config = dict(
    n_layer=9,
    d_model=224,
    n_head=4,
    n_kv_head=4,
    head_dim=64,
    d_mlp=448,
    vocab_size=8192,
    activation='swiglu',
    norm='layernorm',
    norm_place='pre',
    norm_eps=1e-05,
    positions='rope',
    rope_base=10000.0,
    rope_fraction=1.0,
    qk_norm=True,
    attn_scale=0.125,
    bias='none',
    tie_embeddings=False,
    parallel_block=False,
    extras=['local attention windows', 'gated attention', 'capped logits'],
    init='uniform',
    init_std_qkv=0.0273,
    init_std_o=0.0,
    init_std_up=0.0273,
    init_std_down=0.0,
    optimizer='muon_variant',
    lr=0.00715,
    lr_mult_up=0.977,
    beta1=0.95,
    lr_head=0.00392,
    warmup_steps=92,
    schedule='wsd',
    decay_fraction=0.802,
    decay_shape='linear',
    final_lr_fraction=0.05,
    batch_tokens=[16384, 32768, 49152],
    seq_len=1024,
    doc_mask=True,
    train_tokens=285400000,
    steps=9448,
    dataset='wikipedia_en',
)
Each number is 500 + 50 x the weight over its row's rms, rounded and kept within 0 to 999. Layers, rows and columns count from 0. Numbers have three digits each. The size before them is the row's rms in percent of the matrix's.

# v: layer 2 attention value, 256x224, rms 0.105, rows 235-255, columns 112-223
# o: layer 2 attention output (transposed), 256x224, rms 0.0918, rows 235-255, columns 112-223
# gate: layer 2 MLP gate, 448x224, rms 0.111, rows 0-25, columns 112-223
# up: layer 2 MLP up, 448x224, rms 0.112, rows 0-25, columns 112-223
# down: layer 2 MLP down (transposed), 448x224, rms 0.0756, rows 0-25, columns 112-223
v235 100:586558510513504495459532519461531492395468530531553428384521552464559453434456464465451474482344560472470475567375490474430563549434513577509476513580516455641538509452505517533467519552448554474440498452495632501538454505557496532487513523424467532517489462449516421510437427442527531489447512481613497517528504489534462524582496393468
o235 104:543462430571500524467487540455558505556448478533606450506507541486577409441547536522597492475529360504510574519540528502503479595455447440475469467453518543482598478555480533548408538502545523480503520550473487552477413532378515502470465554443462560626475478502450480520443534483541574518553472515561497527531529554491474429438468539548
v236 104:491438460402589555477434458476525518521521520491423461503432472539527516444554560457506568594500476532534541451600480520521585416463490507476512439486479518547510504504501431512485485568497402535510483475458522510439444571483518490628555457490500479503512535485378432565520491515514503551375554467421487556526521567426482460474454521555
o236 103:621446480439437562570420499511504448519436460424444463437493501501473430547454491418511558462530512496488534424575592461498490505525442533398432494541557528568459589400510418463420490488570509543443431556474501487522492518449477469527479520458536544463483580415504507512451547558494501472454559512490517515467455516552564593523505410516
v237 099:536469513446552475510491467508465536464516562457558435472541622513400522524485486517474486502511593513511506465468490509545507461458511457462543383518447587579449601524486472405520478422447494471494510566438403500416524468413499621549461575514536523466412502495431529484541503503514512482510550551598569552546496546625603404404441418592
o237 101:546429543404570575544551553503558459489538530477525540489571553525487450492416498563454461524506539522500547500576450465479472510519381554487418466480491515473473448479537454492612439431439449507506583479464496538453492437463493485416441549426512455490418442445434446421467508575541507554538494432456566513527541598476564478455458543528
v238 103:585453546520529408458528529542477465487484517503551539514492527574504500589488558460510650394582536506460528497489564480473568431502494498581567545462441444526508483404548458479496542494406499484522513465444495444429563412582470478478501493573352449436523517536523591476570509525459612422472518490431429421515529458493503586463439550527
o238 100:675511504449447536489486460427475435459513578552432511467465492593463544531551500560515552445495513511573566564394461533547490450495408545467462545463473535527432468353512495437516472528499620493412441467526467527423648468545539513499476505533437451505523517622534505495497455483509609496460514437542437399483501506514393429421442517460
v239 099:521500499381475530426542495471539577499531500517521521473513437460460417487504595474507533485618432502473574592454408472555485471523499532534509511532560526378409437562526461515425471545481426599513521550474500423502449490539514548519444468491441494508520507553526480559453542533489507456487453445527478603481564555599478480538471510499
o239 098:597452568462545419353519484526518611510522598493474487578516557561434440532612456451508531426500542469511398543525514461453482459466467445445575469489457519435435608525485504482594630543473480423504488564479504477588519639457505435558497507541458454456520527524613575498432473579514474567555433476546456499491452544546493551457524528577
v240 096:582506493521458480454443475498481508499531532450494478498534496478508488399472484571537522580451417492555565515546498569465549472501468458557574432539524547436482475528461493538522503413435650634379453458472481444460449511497472520527441503503393504606513596550427549556490456558469522517508456522535453559426466443434512637510520468463
o240 095:503506475465468522500528575531506433439462499547498510573582533531473421437551463626479423534516519429481579533471510529484562528473491526543502406475529502484524523591534485579469487524458520542369561556479437478509548427493487462540513495483476560553533567416441545571573456510515543541626320470555467517569507491476545555515443459475
v241 099:464423539498409533525504535513490503598409513479479568556554468489523539480416471535565567566522459443487538509556606546406469554480485513550542490552466505630500444481492528557410441648468460443449506513465513594555500508494473571447460527467528462470581534459568511491471459496418460542494498467375532517450458448473560438502482538571
o241 097:456531513472424454518457444491547518491515457473471501507550503432460488501455569528531523544501455504463441516597533555482522490509552410510530501513376465437609460583479495468470521556507544483526430507476493531513539503448534459500487525496544480615609454470512407541451539548496448492542422528562501523515380474555486505518507464428
v242 098:467500504507538509467472475482480472530602573518544568497513519504504470533483534499474522537374457475546478527432552486483434494409445421471397440568550455474570523464408493580513468526469571567504390450536509471519562546575522563516502492482624514494605535537519472532510502512535491488495467503525563472526601522560476502561632405477
o242 099:558512502564461657496488543440463536538398443533531453505477569506529520474514437407460449513397527529520471488473546540457514554432515500466404511507512498541527505567425370563512520543504404455474518404532573517575578568562502483516544460554424509517439518507593518516522508495388486520531560492501537651532549519550501562512538505436
v243 100:472569485534475516395569558405536509494540450458463537425548609502491568513501436448455513543496467512437451488439366578508501555597458482481442537471541529456550498444475494544513491401496550509449598519519439507490512440564517505588513485447575447412466524552528478523489368617426606550556423468555429437410448500528575464396516482507
o243 101:492458497447492486457649500529525440497532522476492528552503483422469544524577450558424550398553507446530519480473513413499514542534436459569455504475624436581509513512433424516547484436459508437543552569553494493421494435486401512526473633405489532532427467458518460495528433540453600462485505436481530487530547503513495440524537530553
v244 104:469490430500476471457447477532581529575499560527576483523439491435443447438518499515472527533489573523502523557477503416464472462589500569568562574563492543479548509429508525448477562594490454446524520471462523497511481492548526593469448473520540417404549550529579486458490503413568494450361557470473548485442398533492542608454513463512
o244 100:545479539451483452513487408580500616594489461496462442448492527485533508412498521486504514560460471422589503337487531497591444455552495552469475575532471526458478508498587556470495526494452481549503512516476514572465466487509408513499510543449463516516543508547510489535430452531555475553460611487498544566443480458583578485447480487591
v245 097:510447456479517427548529540557642411382525565484470496567497440469394574613434522509456544505581494526486345525493510544460457517476494424538553495532414563490445502458485502518551503541582455450408569568443482448545526489514390539530497449540456466485528472492460545466433495474420540498481467479494546497515473471508520592479440394542
o245 098:566498518459563420586495504471492499437515525466529530506436502429448522553492494599522516437485570468395435552472403499468444516520437581501546519517449584482473412564499499526532560589520567497453505463579448497418471601468489504472448589420506499460585423549534454530455466518487458466450506509571624516566442523459389437489437523425
v246 096:483528504577518560514497539501500556534555568485464490419477463532510464554459483487496554404491454460456549549421535448547445522528494438485524489436522459504478497481488461447601474426513461486466541476492518534514543495551478518468436560575556492568542495554422526561506606516486511395470568522451559537502486513508423467503451495522
o246 096:513570408531493554564482517515405497502478547463457484469450508481390500422447521449564550543578437553512510598414449495481511528528481569495377533461417590519505516569488519471522475486485438580543458518496502456490440603521481452509633486605510422479475519487519475537566567503532536571563526455474573452478506478446451489445601584450
v247 105:520475529460421497483560433660579610480424392405531436455499463506476565508549560551503501437402516572532475502498643477458467586587552525453494514501570467518472534543485527510539455518419448539541561505430538577383498466557490462580549454550452502461598475511514529486469432444522512495506504554453487588469567449500510514483414464486
o247 101:548389518393582472382493533488504577510451459473487515551551470437484468509429573609594531483376534496482482542576502407524500509469547507512531484470413480468507481468561483571518435463509451495478572538559524534468506533539520478540497489549424545518548609439560448522433474396485569433484519462429553464523442443499487560473602556574
v248 106:470463533430552424547538523479472553542476467464515473473463411611510401481467504476427491486540473455493496586542540391539609516430464600548611518526544426514471510488549494543485532495532467520448555510453408512527539481524561549501444509471425535539519430544503615552389501515472447428505472520530521411562545409489491568474541473446
o248 105:476494555526537544549517487445493524499436538540504447532506436455661510501465471505535491474539464429462482579449455462529579569437529576444514525505334481490488486468487417485506497535452511553429493456423529465501388489639479538458462461592453536529462526501559495497437531512515486589506468429572471531562515578510522497406578553533
v249 101:558500508498605504522495512435534463529506507497581476534480550499495541472442574435431461508537429536467516566585575616463511494459485507478511583471535547493543440501524496530450384478519507474517483525500436530429503527584562425453511477523564581576467556507449486484561563485494406479425524495553563466548530508479544445475398524514
o249 096:517506520496448534548530499481541504515557476598502499533434543387478485572525443478537503433532564489545527524543462561409555424583526553519477516502446508487465514413490560414511472483565499555616548535479498583478528567559590526498388534526533523514403511415478374462553538452486523640472525470437507526507447548438433577470472533465
v250 098:532549545519507430465480500419536450513543493551610577516507489413468475515498462510504510474555465550488493411414559473508490559387544577495617480476379518474475542511476480516469557521445531528538564417485500409447447541475493509565552514513546452548530558552572502500481570420517490585551494524458476413554509508435448528529546435547
o250 102:463513544560406513349493459467491492532426544457502508473443590482499402518471553446486506482521468475522542543418546517521440491504426561480594408543529437520488509520449466515525488474509540430412492514456545456577484533468486481414401516556564432474530523423518551603538496446483469536462462547590476464537510557457498462485548570570
v251 104:451537541441543497455472425524436461521541414498496478479591556511544445478486562463531515424498480542539574456564495385538497470450519428522533475537467535489504533574509428537563460444511567526419524489533549582507550555609495473484509524458517478461522477483512514464517560542534467477469487494546505503469546555511517605549466412486
o251 102:364508514469533562513517548411490477455534376483482530529506505519580546516535443462484476511477467525472540506517534471542444470567380531435449466445427442434599531503444492577482460546518473474472572545477574505466483610558528520600499575526419337535500549491466561472541565482531433387484400504503442507456541536544581524430508435482
v252 103:635478447520522501578448554463478616537544429420479471499544433487496494491559483464579470494439498452478456488480579457567489561527486437536507466486376507561545512494441433546551507469488526495417493486616513441504479439488485465613540458456539431472446622498425477505468476577584438474516377428499494427464579486529487534524426430584
o252 101:545472401412433473486545539499626552509515548495513496507470423512437540387468436519586522469483386538513474517472498468452506457524545584469416423547488498460460558523492467553438458578499481460526478517486533515495480497574433499544474416455502554444586565474369510433537522466525476409511461436501506543426540507516517477411462445455
v253 088:434493583513376531496485398390447431480524572504540515511502487576385488605507531495509442532493603475530414534476525484428422524649494478560506438436568523444592443521491566458475441497479538418485429549416437465545500470487565455514556568471427514480495551537496479509444559514547457423486469455487511564386471492461423545560525512596
o253 098:423610413517442509473512520490489481445501516468462513511438487599505558491457358533550529578490497482612515535510444424522446464489530481501485550514390588531512492555531420392502490545473523418504512524530468438482506522500541480463492499559461503530480482506528527525543407534518486449489497484578414475410603605483595532561555467547
v254 100:478530441541458569468528480428568494535468460521461504532464567472525455549493505515478537460430465417500481447498522488465487490486503509503578458590502520492401602443513559505474448501412429458534491511607525513488570585486446441443485479489488460449543360419412578429472508490516488410571472418490451524529505526410485511588578472438
o254 098:445572514478377540470418469580464506529413551500568442450473511498441471427467408436458540491450525527512584491478519456502425454547473485568562600590400597507420483493487554569521557465517467504547564556476392510570403492525560455457535496464426446537561538478436579520572506522485433448557450481553549514520521451482526511419588456470
v255 097:544405548543502415504509448448455524577613610510558470420438570429519435422514538460462516588476497471519546516468529505490550436484475426523460455501493466497477412477403438623445468524538548519470579485474415507591549537592435408529517541494500521484527509521510468567523488464564496525331451569494471539560561494411549556389475533491
o255 097:427449478413505423599521427485395542400537519602533514501476546513449376471501504444491531532500497510596571460522523517483499611406465518496484578562457594537551516484462390484486462586576471495479544535447448445482561546485486539377436490414609511526483448513579481549459507506415561449535426576480432602492543434535518638403495524551
gate0 101:501523466523533482456432578554529584493557448410514559432448490456423566475489451527443533553572486542448449527414502550466464514472503522539417547442456466464579553408470549522458499576520505464540408465522447498449534443577527414404435492504609518484533534406532421443427462361538592520489532497423482519463573504590466459484534430550
up0 105:477486548484411573549447494518499427538496506504537525554483565480530511454489516574453363422512468490512596515533432473471499451524465557524476506493497491554504460398507561537545465485481511569456508432432545410538493520475439490531609505510609561623505538547478496545511406580423457451442519472460579480563460534470560545469549471505
down0 105:440502545469497481456413467534461539434443533496538575509542517463527504504601523456527480594511458487517559531545474546564522444453536514503467498521508513433580503408467513500447566426476447454525581558527361420462488466500524531506495484512470490512536489461468433459453460459535505459505430485452538543511571528502525511439448499430
gate1 104:472487455452561591531459480516450494509507423451594403475494427550440528577487487532582480527536465458535595476383430530443456499467556554488583485533458373473541483562462383472541495445541454464541579508535510429478479526478444588609522484502512464571531441481566509585555530491481439452536495527508491514500596432601573576446459435491
up1 107:509518486528509501426460541502463535580433368481476548531574394468595556535572471554449537452487472518525502448416488451484556539493541454535332665518528419514485492494431456571523557480556482481450516501575469456437516493459481475510429566413445476468508527467493496590447441563476462461507532515485448550488498479423524524504534442548
down1 106:506424498515390490576569432442498449584411564461491534482518511503494564487451508468533513472482475555455415559588556481567677484504537482463538530468525527501518464511511561488536500405495530469583503499431517608437478514494595392524585524500425577485459557678522490448503626502411558481480400480482533485467458545547543461553581480492
gate2 105:538546541465540393424496509515467488512481445473501547477470503457505461496449518541556469468445576409561518435429503450539561533471485458417553497474484523542460476516469555478525386451478480562473448428590523404568594492602466514517563517450453474535509580593478511502486505466427560555431471421594506507483529437472535537538499542482
up2 106:478481499524415493472419479525468424489557504449454478486605444550408459579458573523526483475499468469533522571454490474527499602433456475468535491594510538488537454556435534469492432523445474507481473587477566476465420582460493500541479471614440464485548575509611503496578556512661512490534584531480373417425536537553402489466500422517
down2 103:518390532518436523415405463533485453440434408490498499516519477477470521575454604490501459522562536530497519526499567470541546537536391521527514540565431435536465479511450487508479558528458509521406529445372581475467450523498508464503389547579505478468474548617465558497486502473527479451523504477511467404472470414495542481507501562419
gate3 094:439455507461434459522481420425527480528567479560506483420459500575513509526512508433499566515471556411514537509511545419494504463581511540549520485478548603633540538497507465550462476511548552522408489559548332420446513529398494523484509482552569517508448378427444547454550482500573485490492563486455521557555398515492465528497460397462
up3 091:437576432551422591564442498452532534553498516485453468471525457507497532480479469450422536534524545492417371434504459533517499419584520471498526529539514580484525512490455557481474478499505458442496520407486430496525520512507581466523482562522548430534439502349394512507569461618493450464539497520410408470456478524538488528580487406499
down3 094:428565568417437482435553450469538452453554458514545463478482458506433545520556515517512564480505496550501619408591485438520532496590501540466510456496430567469510563568597567398538458496457583530616499581469505478434504602459427568442485422472544473472546538448444493467410498473570457438483464447511504509457524560488488530518488529514
gate4 105:547458544421514493561508498462537430589495474464493457514546500524451558544461554407524541522544447447540410521473512488549462523508506411540495484534448484475468501435573491511544481510434445473580613467551430505536553514533514553501497546449607585421528460413530538443560459529466509486574424553533416524484611437541560550592422509496
up4 103:468551447464486486482488420557442549483431520518471596503535547552479452343469544502472530493546567465478488471498524520550559490451528523536483480506516423536547552537476437526469415532488488556533501510472511473641488544621526416552572478447434495538499551460505534466556485466526472354479531517506548570550551458395605487513518537456
down4 100:469503540375520467534514479480452514558539457435512513497585508480532536482390564517552465447511422441480525570370544547417538584487526375478514526541439527504501458490538510551550483462408476534445503406470483494535529549575539576546486495506486533513557521448548487520524511543493452453452537551553582483514420465463530548539514488568
gate5 096:480542508453534517580591550486467542468509403548449421523455507525522476577479593462534428489553545457501433495468457592579434508496457485493549565535395623522422542472542624483551551532484532351503502488485540449525439415569489583479514550449365473539475431416475511489511476531431476542600543498446527581407519499410531426487522521526
up5 104:419524464501538532542501465499478428467409449563452522568501518496579513416518486547491537516584499474414580462418548609460532506533473528512573562535489472502525437648568582581470438536391551562525502518480644533506593496484464561546487471451389452489454488438484543437522446454485505527508412432504448553520528503538524483536482428444
down5 102:442494505481546541557484465438531571426459548509433633435516516552419501499502472432586501540469419496571575529489527459483598448584545489459521460557476506564487535519522480537516500453532461487396489526532478466476491502399532507463516578476532448478520467457526410525617566513442444492511519568513473388453472485519544552507448598542
gate6 105:456529503497490482525528530548526487594561519450513522472467481473501514544531517465448464395487481501464536521480554509451521450501444512589373527531422562488606484434507496444566529504558598496473518489608500498493442548486490446521508557486609490491524401449483515418433509561524543523389498598477558472524483570507513452484464552429
up6 105:594559511428422546489605538518472538426470481551488467520485456469573502466564542486418532492444476453604475491607516524524471496425525482466496507482427499447531450502563522509573535515524511504434487498452537563466519552450468603472524555432516529452518575518445465486535465403472445531404547441459489579434449474462556476484457482522
down6 106:533450547577617402584456526541481435596465469420519504488412511528454503504481471485606447475529545457393464466517432505513512478562653542490449462544518541494544570537530531444417478528539431562553544486599505503477494448516619433462499532526471396514403546545556500476463411429510489491473497527587535464506504542486525454504497600515
gate7 100:433507488460482495489574536539569546480450477606374549556493498446522447522475478553482524512449491438491526478529530572517529498438427566554527545608506519559484540545514499545529516576555620491452528505501441484451442530567543441474382467477478491487527401480486550547507470546519460539501391604403495569588462476497618555467483485525
up7 097:526344555525534406484503513438399550520507450529460505502523590512547394517507558483446558519478555528437517551443514469540555464385526401479487418451464477439494468576511530544541503580466552551629451556500466519524520476507550540454521403405630511562465484450558498441469426464467533483465548430591523535505496484473430516524496537517
down7 100:493388526440452489460599503459455468458515429482591540515466530603467523541380454400472459461384488543466522496524456450554617454512472542422478455443526436450550493485462496499526408441552534517562505468498433542536401407527534492503515471582465448571514548474508458540433548511513477502523498538493526453523536535496420479461470442510
gate8 102:486577498480585484434443511455520500508606549402459429504398571531531523524511502478566386546445543492503382495488443531521531439445505418567574510528437512539549498620467523463510547508470545447558604461466511481461481480483535446492500552585439413449502567468495464473538588470579553495584573558509567448509492542455494491528506441431
up8 093:587484454543518542558568543440467444519588558475532450468523571525550503510339451469536486474506472515531534537519569557561508540465445565367421529449531505440497480530400505533542513557444562482529526525492524515385518372468526382590516497455494448581540509544530451544498500456476468424442577531476541513541521541547507448384547438489
down8 094:531530522495419484597438453555464492497471405485499478431511478433548439423467607542513518561522435534456489595517505597500506539491528536489507465438444429408489388533468531528489539505471456492493532482439409437421562471473416460531527505440521469382554619574519502561498468525487476530543509502471567586418468497520539463568441410522
gate9 095:449430525472580498494579509504438564501500481538535494508483476523452582592479483528542442576505539535423516556412496503507537475448450453559511507490464497515390516546444499479511472549542534505501494452503488543541506472491461476417500586468482457471542452371518581476452527424600548540490457478599576497490553593475552569475470438427
up9 095:363490513526521489555506578520491510463497437393477543509469466596469545532609537573526480530440531547530476539492566561469474435477500482450421493470427468542479458521463478534427501513505543547468508538587490496474437460554462428506575614552413401472543450532515573536523410470404498432555479484477445529457479431494535464539606550494
down9 096:531532550537496489505476581497526507468497479515526540507535426508463524391442531469433506575461468527467471546502493539524493591526505587500418454592454568488565553463507596496555479465553472577494468459422465517442601574537470511575403472449526465489364527620519467498532503504486509543484377416485482490523507505501510481531396506553
gate10 095:486456511462482506473558374545507441445466419537539501577536448537494503471380499530427436399453511498528473484473534551568560459442539489439391507496516434483533626476508494459488528561518531429564468523524565512558524472513507425564501521440546563512409563476473542526508496525554445499499433572485464472582425624510515534512446492458
up10 132:531496460517458491538527495429510565453534409452364474605665514520496499504560414462504598477515454563490619425533452509483570556539517543475496465520466522538554419439489585494527515500579497520420548556520425586495435544405518575529447415565486480514486457490438472612467571517455398520483520494539507474518442560521529479549512502445
down10 121:470493504552507508532448521471514483433486539469509473486599547499569514445510461411504561476488462521464497522485454441472615454521510483433576591485530496384521481436473571667614528483500480584424501612491491506474530418425486539469499496517483512436453487389529536559462457506541435526469522547565473499412474602547625465527516539462
gate11 109:492517476553540556479470474480477537462398480475491503505524453527514525520475557502440504464471493465418399495574444538536549477505501537478424505523598507578555551587464552500482525454523407600485500455448476566524505553454636414415423477460477421481472487426514625482495422422576464568486503521533459507475526516584546408517426471452
up11 109:513548423539496453557558515538490486554499452427471501529513634495561473423542516507438461573488471507552527543497542547475498537431462577529420578537476527455558440493578500590490605468581503448412486559529505520453458480450478435518643423522518480510490545528418426580473510502428551489506472490485632513586531468481565514456502582481
down11 109:509502447485503507525521446540487456627470472446535518496607493474575574504452468521464499521580481536465489469557470443553498530594481442476560508477523472504551421504516524441542445554558443481469403477528497359552446503547502584478481428459469480546494488567527561462451509518508475424548435502442498543446534584443580538534435532556
gate12 089:490494577458538478465477557498446476567454495496532517543496486509468536501601557516525535389426504429459551479400462571587525426422425503494492542520479544442539397457521436571471531533594443536551451477495473495584609467555489513505521489499479497466433508456517410485472467516566461471417467564556533467450555526533499580518523508487
up12 092:460447558437588450481542585504451488503464425512416476520487565507508585569569459497442459375488540458483434428485474518583557462519494434473497416502540517544481518568495494544442453488474403524549492449517499487492524554580497565504443497540457486466530489414550431558554561573477511619539603507522538480536513492699446349600467528457
down12 098:490511482497508527414494617455412460493514399511473409484574450518506562556455567547495471436532602466528483563495514483458561563532556464477545473501407535515506604483452492479469515485501522470503538424529527442490547606488483479471503496635448502456521481490511483446567552498551554493526517455441474501580622425587436409553545492566
gate13 086:572514468539537454542522613498567465497427528487440545450592471550537463551483443459444541469497515507438512540463481581485587453468510462545529491617522517397537420499478559457438469474520481502605431521549506536525601505483476517566530425435574564446548441473469403516509468476474526509467538471497495479511547433585488516529460493473
up13 080:521534460408498511527416588537491451567384520495511437512548465392537503495476468541552517525497516510605502481524410591482434480444528592418450562487502539529451461475482485506514542488465551550511484498558500466530693369488551414540491568449553514477577463467468414512498525498537523458521525477537477585533519491587516465524556525460
down13 088:447463516497538461466494439503438539530590515512538451507460482587436537516485466415439550436477383427456452547411539419531452532592496564525528466483510524533533499526485471481470503505514491390471551478489440442554435576479451488443521528475411488563455589500487557448514526423506471462470590460456510507521411519456625532435466471517
gate14 111:401539490529478512450497509530494501455531481504496521507532472421524471442525517503509401488501447466491515554521529498584565474580430445505414556538540560586598608524505428437549396417535398498452573523511512489533534469464404461536474487417451502432463533446455596530494518493508542468507475543453406462572553447457610480539421500629
up14 110:446554529522449536445449537607508454436476498527503493627509515538532444422485422433569436509437499469499549524501615456493456418499501514502586490477501568557494561487468480512457438490500422439408461516507544456505478542508506546542478473438450518437603463516538531434441465504503513522486509537481560579480609473519617483486481468583
down14 106:434488530528527547436553529520488503471552579442499521505507614542495573505606516621542499595457511466556430458494446485476478479613404446553526515561341564516445540484433602543369495498459519494552511488533497533496466406394511455520476483432532505535445505520504498559492435545553504553477511531465473568466501474466538568499450476519
gate15 107:429437507580462443472510457441490501557441509528478494445546576549501513523526511510457467449434572525421488520441565555510396497526514507558487542466615574533484505585472457503557452524535520474472476567443413549517500587407417540492540520561546450500548531484565567500534452531522455488487517541422530489509439562545484554570406419470
up15 101:489562622498567591553554465482540456403459505557505446577506597446452553544458484465495443532550483573536450514487436486582541507473530523429479471492421483478517437453434486481458546550517566503512473471454486395434550529506479577560580498466556480482489515527425487536430499531548527421433572570622517458476440438477543495487597568578
down15 100:543355494520476358572499491480453468513514421509600546470446440413548548462495516525481543444526449547471483572451491480478446561466533489515508486537521551532498490462552537493568536452510517459458556515480564622437521512485486508519486578491462399504541547520535467462588536509512438556472458479467676487571523500458544446623477512536
gate16 102:437449517584563532534554400493553536509520436460435509461509491508484498440519439501554507443575480535560414494503444631523438472490544465462532469387530514439456569437423377550512447486544497471574421560472446543558522519507580589552518494513479526505457491552500530496509581414404473487563531476449512439503429463535496526499487584579
up16 101:514492490490500509459580547521503441547515430559523478505506638541460478510585548508529467516525455562456459542404546534471538581528545562519518454500476485500482563488479495522562436587519497443444457467405458399496520409425519479555569469541466450551474533468479490417535555521366588451517445450504401426527464515465458607502512551525
down16 102:479535584471514425513459486488538535462436554492507520542475448395488465505415524536467475467551508554448575486501524537473567502437443519551501472540457464506523445459502500543557537436445476495574599462452454487484572472553516387528523485444529567474490475577570398491544500529492477482552451458495487492559545590492606471407498457563
gate17 096:487555457511474555482548539553460488500514462543575581595625420487438530510480480557550508486527464561480553571418464419545469499493478597515419438495578580537460486524572495386546417426542535511598494498567482478521502509499555494509418428549502531390473503479456472427495553530485572494468388560512520483460555571501462586482466456547
up17 095:517474589468600509508426512461502524483450462368499406545530491427521431471531484519409463514466509453521395487509433482486535451505506513464529429538424431496477476541505560548368577485538473526451545465408525498542528515437436565456462559458453494574540512560472461518487473513411427608545607487481456538497491517408611404436499555472
down17 093:528549529377464466499563445614410455446464512550466507527581495539469556522567471438479433438538516543445439504498574485538528529523524587418452452473449531546503455488613406541482424523498504536460502472519582449484464499453561470467512522500619499443579460529418432441476529490530462447488558495489483443482435448525470491504379510558
gate18 098:535519556377506514595519512494566417542455546515404514447478529594549455512532515593490571445432560506457478538577569582494444417555525545503503433551437580455479515492454471480501502561502492492554416554465516452495454452424458413527518522502555557469470497492532529456486454438449479530388423429457452521491517558447511517470372516459
up18 093:436454476564510561462381530459450564441567529520499521463404522449484512453503500490523503564504473512582509423496433498520577454448571514503432502509545380505513475557493487528510427432422500403493528478494490525490523483522504477508469421556607543504468491483485497556462526509562574476546540500439475479552494532529541635537458493473
down18 093:456473474532463503490510453486466575507565555555520550536520472582496493549478507519478547584534546544462536482479468519467542495541529546529403547541517500533480554539522360490366520560446542448520462454593534490487490515489593515459500474396529525453535405457521449569551393498457434507464541483391452540551419500521551590474403535465
gate19 100:444546435525595540481527453471487576488467435460503422513451569430557498504540477538525399540497517473492491495445567542483500436527488532613473521470464493557554536565574445483527459459522483553514518454462575501446502522535504462504460446497457503467551534529474490557516509437558614487491457579537498468524491453514534525460470532588
up19 095:508474557427432518488536573616545494464489493556499551555470539456466534519594484550526531418499485411535531440466460425504445530497470487555387493476503544493498526436559546554549507506560445525552574525417520440560445533556548516482415529494524557441544577438498449486465532471530556501464543348400577493500542433423525424583508545510
down19 097:451433556486563513559504460463479477451492594572474437551503528519483479491401390473505437459504490437481558505486452476511602497525481584497590408473500439523445556532609455408502528479442539531499488505523522568398495518516501486516512474458567600567523584515534500509575544435401488473567544474457477479548483548480610558378548418510
gate20 096:498532540465514424432528468582494421519564517452539459507506555496460536528515470560414422451500498465484552509499510554542556560524423453464447466499456528498615450491502459546469446528440424436622457470571443446427535506517549482448488517556511456562440497486494444431490507401514495533515501498486525546553501551474575505597482452489
up20 091:570477575495449497490461558491453445460485452582476506498524463488542415471579466400523519465507499515473519525527528519529445595439488443474535425501478575510569538539564493487480471512573524614507414510551495564493442497380468510496566560468509508609432445521530483560551475544519450476511527622428449518444555492584486561489509467474
down20 091:432483507450543523564536532514447498571482524457563430511613461614483490613404410594466476512490560450487487428534411474491467519555498512477432467543484483426459537502438408535471531495478543412484461529536481517516601547618522482509535492520555552419489529562507461369492470450541419481467480445551559407507529455494569518527551453588
gate21 106:466512543538493558411416497456425483507486578532521520475478568614539500516499503506557517596414545503513562523493472454485518471544547414584584504579511485567495520495507448557509452478486545442499449563460479475498531551525548387537515454472567543423454556386450565543491533468527546525450453448488465518506518515490479497523470501493
up21 110:553447487586482444509532520492469539452559487489525534438576529515558514458481467445477564548453533516565465434511552482421572459510567414453461404532482491606553593618536412536523502478444431384507494547455524439561608464523469411541514465475600571466504495513536541512395444504555570502504573538437460536579544473406600447530432540531
down21 106:462502550490427472442468502544529592523582464473572410417538561498426533457565548448477495569457449589582533433465482534505581466545582498399526463466480576609492540507394501515485453478514474447570462548534592521486395521452503505431581515404502412514448529378471548472436513490535504556502476472498500480532505531480505445547452486501
gate22 101:536511474469524509426506488565371529389509517498518550459460513513468505525466478497422460454471518540469530516521459497492572477444542450560407435501576434514521512456441510560518526530494518543575538482456479511556500499595458460597484497508637517557506491540380494443543448509508584459473549512488409432488558483495548469456421527497
up22 106:436474462504613490472480541510406508584477539473447504436572466495562482441476477517414597423480538473584473452524446472473485596458506599516407614524515498493483506499478512476505536484460479636446463559436526519474483529560550491470460489474553458491507564510498502532489597509487420540483519476484475486471524514506554527478508486504
down22 098:550358494486556595445494440520449520572533445465569486561504459446517484470471492563417576478533495504324549482502428472558525463542550560580532545509515537497524496575542468458538431447580522559530582540572549490421515445505585530522425536386395437456502509503481494485497415548448473528472474525451454479490506479499446551526527532437
gate23 099:450484543523570424538551443586525468523495541515539444451424483451552448594475506503543545447547466447515427553545493501418529491446494532499513425497374484538480477540542485498473439507458463547485511575485563461506497465473462499479503549545470410654577487577602480407501480575460549598407539480458431475515455486453515497451534432510
up23 083:549405569506453618607452509521566442415510545506502493417458445658534454430548539510423481510474542507496543556490390550441489454505532526503552533529527532498548493486534450508540412440489508462439564455480585504496453452522542468500509523488467503479537449468485521491485570492442511443472526507406509395548535432483570491572448525430
down23 093:606579536447610451536604550593637492532420482451494462527460496495483432575466493558539511465619450465480453521533464412467531473456459494478434412535433463449490583595504510516452523490542418443476501587471497534534489500523450603465510468404503518597532444536537596514416456438512571540516492528460474558467567465425529519383627460546
gate24 092:517497472459457494485513489480498433400532495544560479567607459486508469525531513450528555441583500504598607464481491446520469473536591430482506476504495506521472448462529600510606516496429563499560502501530466566434558422529468608480540439496499506527487440567478386583367488612530538504555477544543472478533544509437433508475388627469
up24 096:560493533441529567440541513552541510468441561560438419579555527529512531392526449516479442563471554439595486503548536445485457551461478485477500506411515488432579538493490530460468588511527465487492497530576568525465483513471496475569533439458528480441485485534563456453437584445498419598521494612445454461503569478419507472573423532548
down24 095:421572484532449464549541432480517478411496471405511644437493450531497481533493462486503489395431413548432556471464480546496457400500452473456534435423515507495407512540623520548594450495427460460481478556461533525512484434497502489533387501513408530458552515467368513448550512439428566453499502544493545476459498437527606528500517496472
gate25 096:503424527486548565531444440591566519483391398539533496522521453470531536604446481499508470506583487495498456383449574437529445502571481497589577473544509457516614483475473517543535516556507533524487488534560524440484482501553473512551426497435480550538511387504490531573479476545487489519533609599495450429507506454529514500541525394453
up25 091:464507610455467481536550442546540429513454521497424466523577478483530529478539637459484465526501417432456444368551506549524525331524494422571534505493421529510451467512501592440457566515582415500445497539607526389441475487552606416469458403541511453480401534556515486475520500485486507503479540559465577463492531572476522494536492532467
down25 093:458479516523547517428456553610474386510441510489475516505533514530480536478585614540541564508505417474486470466451535407407435494465562482523472438465494535477381527528481534501465557524449409498523550488433534475445588539505556508571471512428547553526522456522466470533627529468555467504473521444588547461486453516511526513464466611525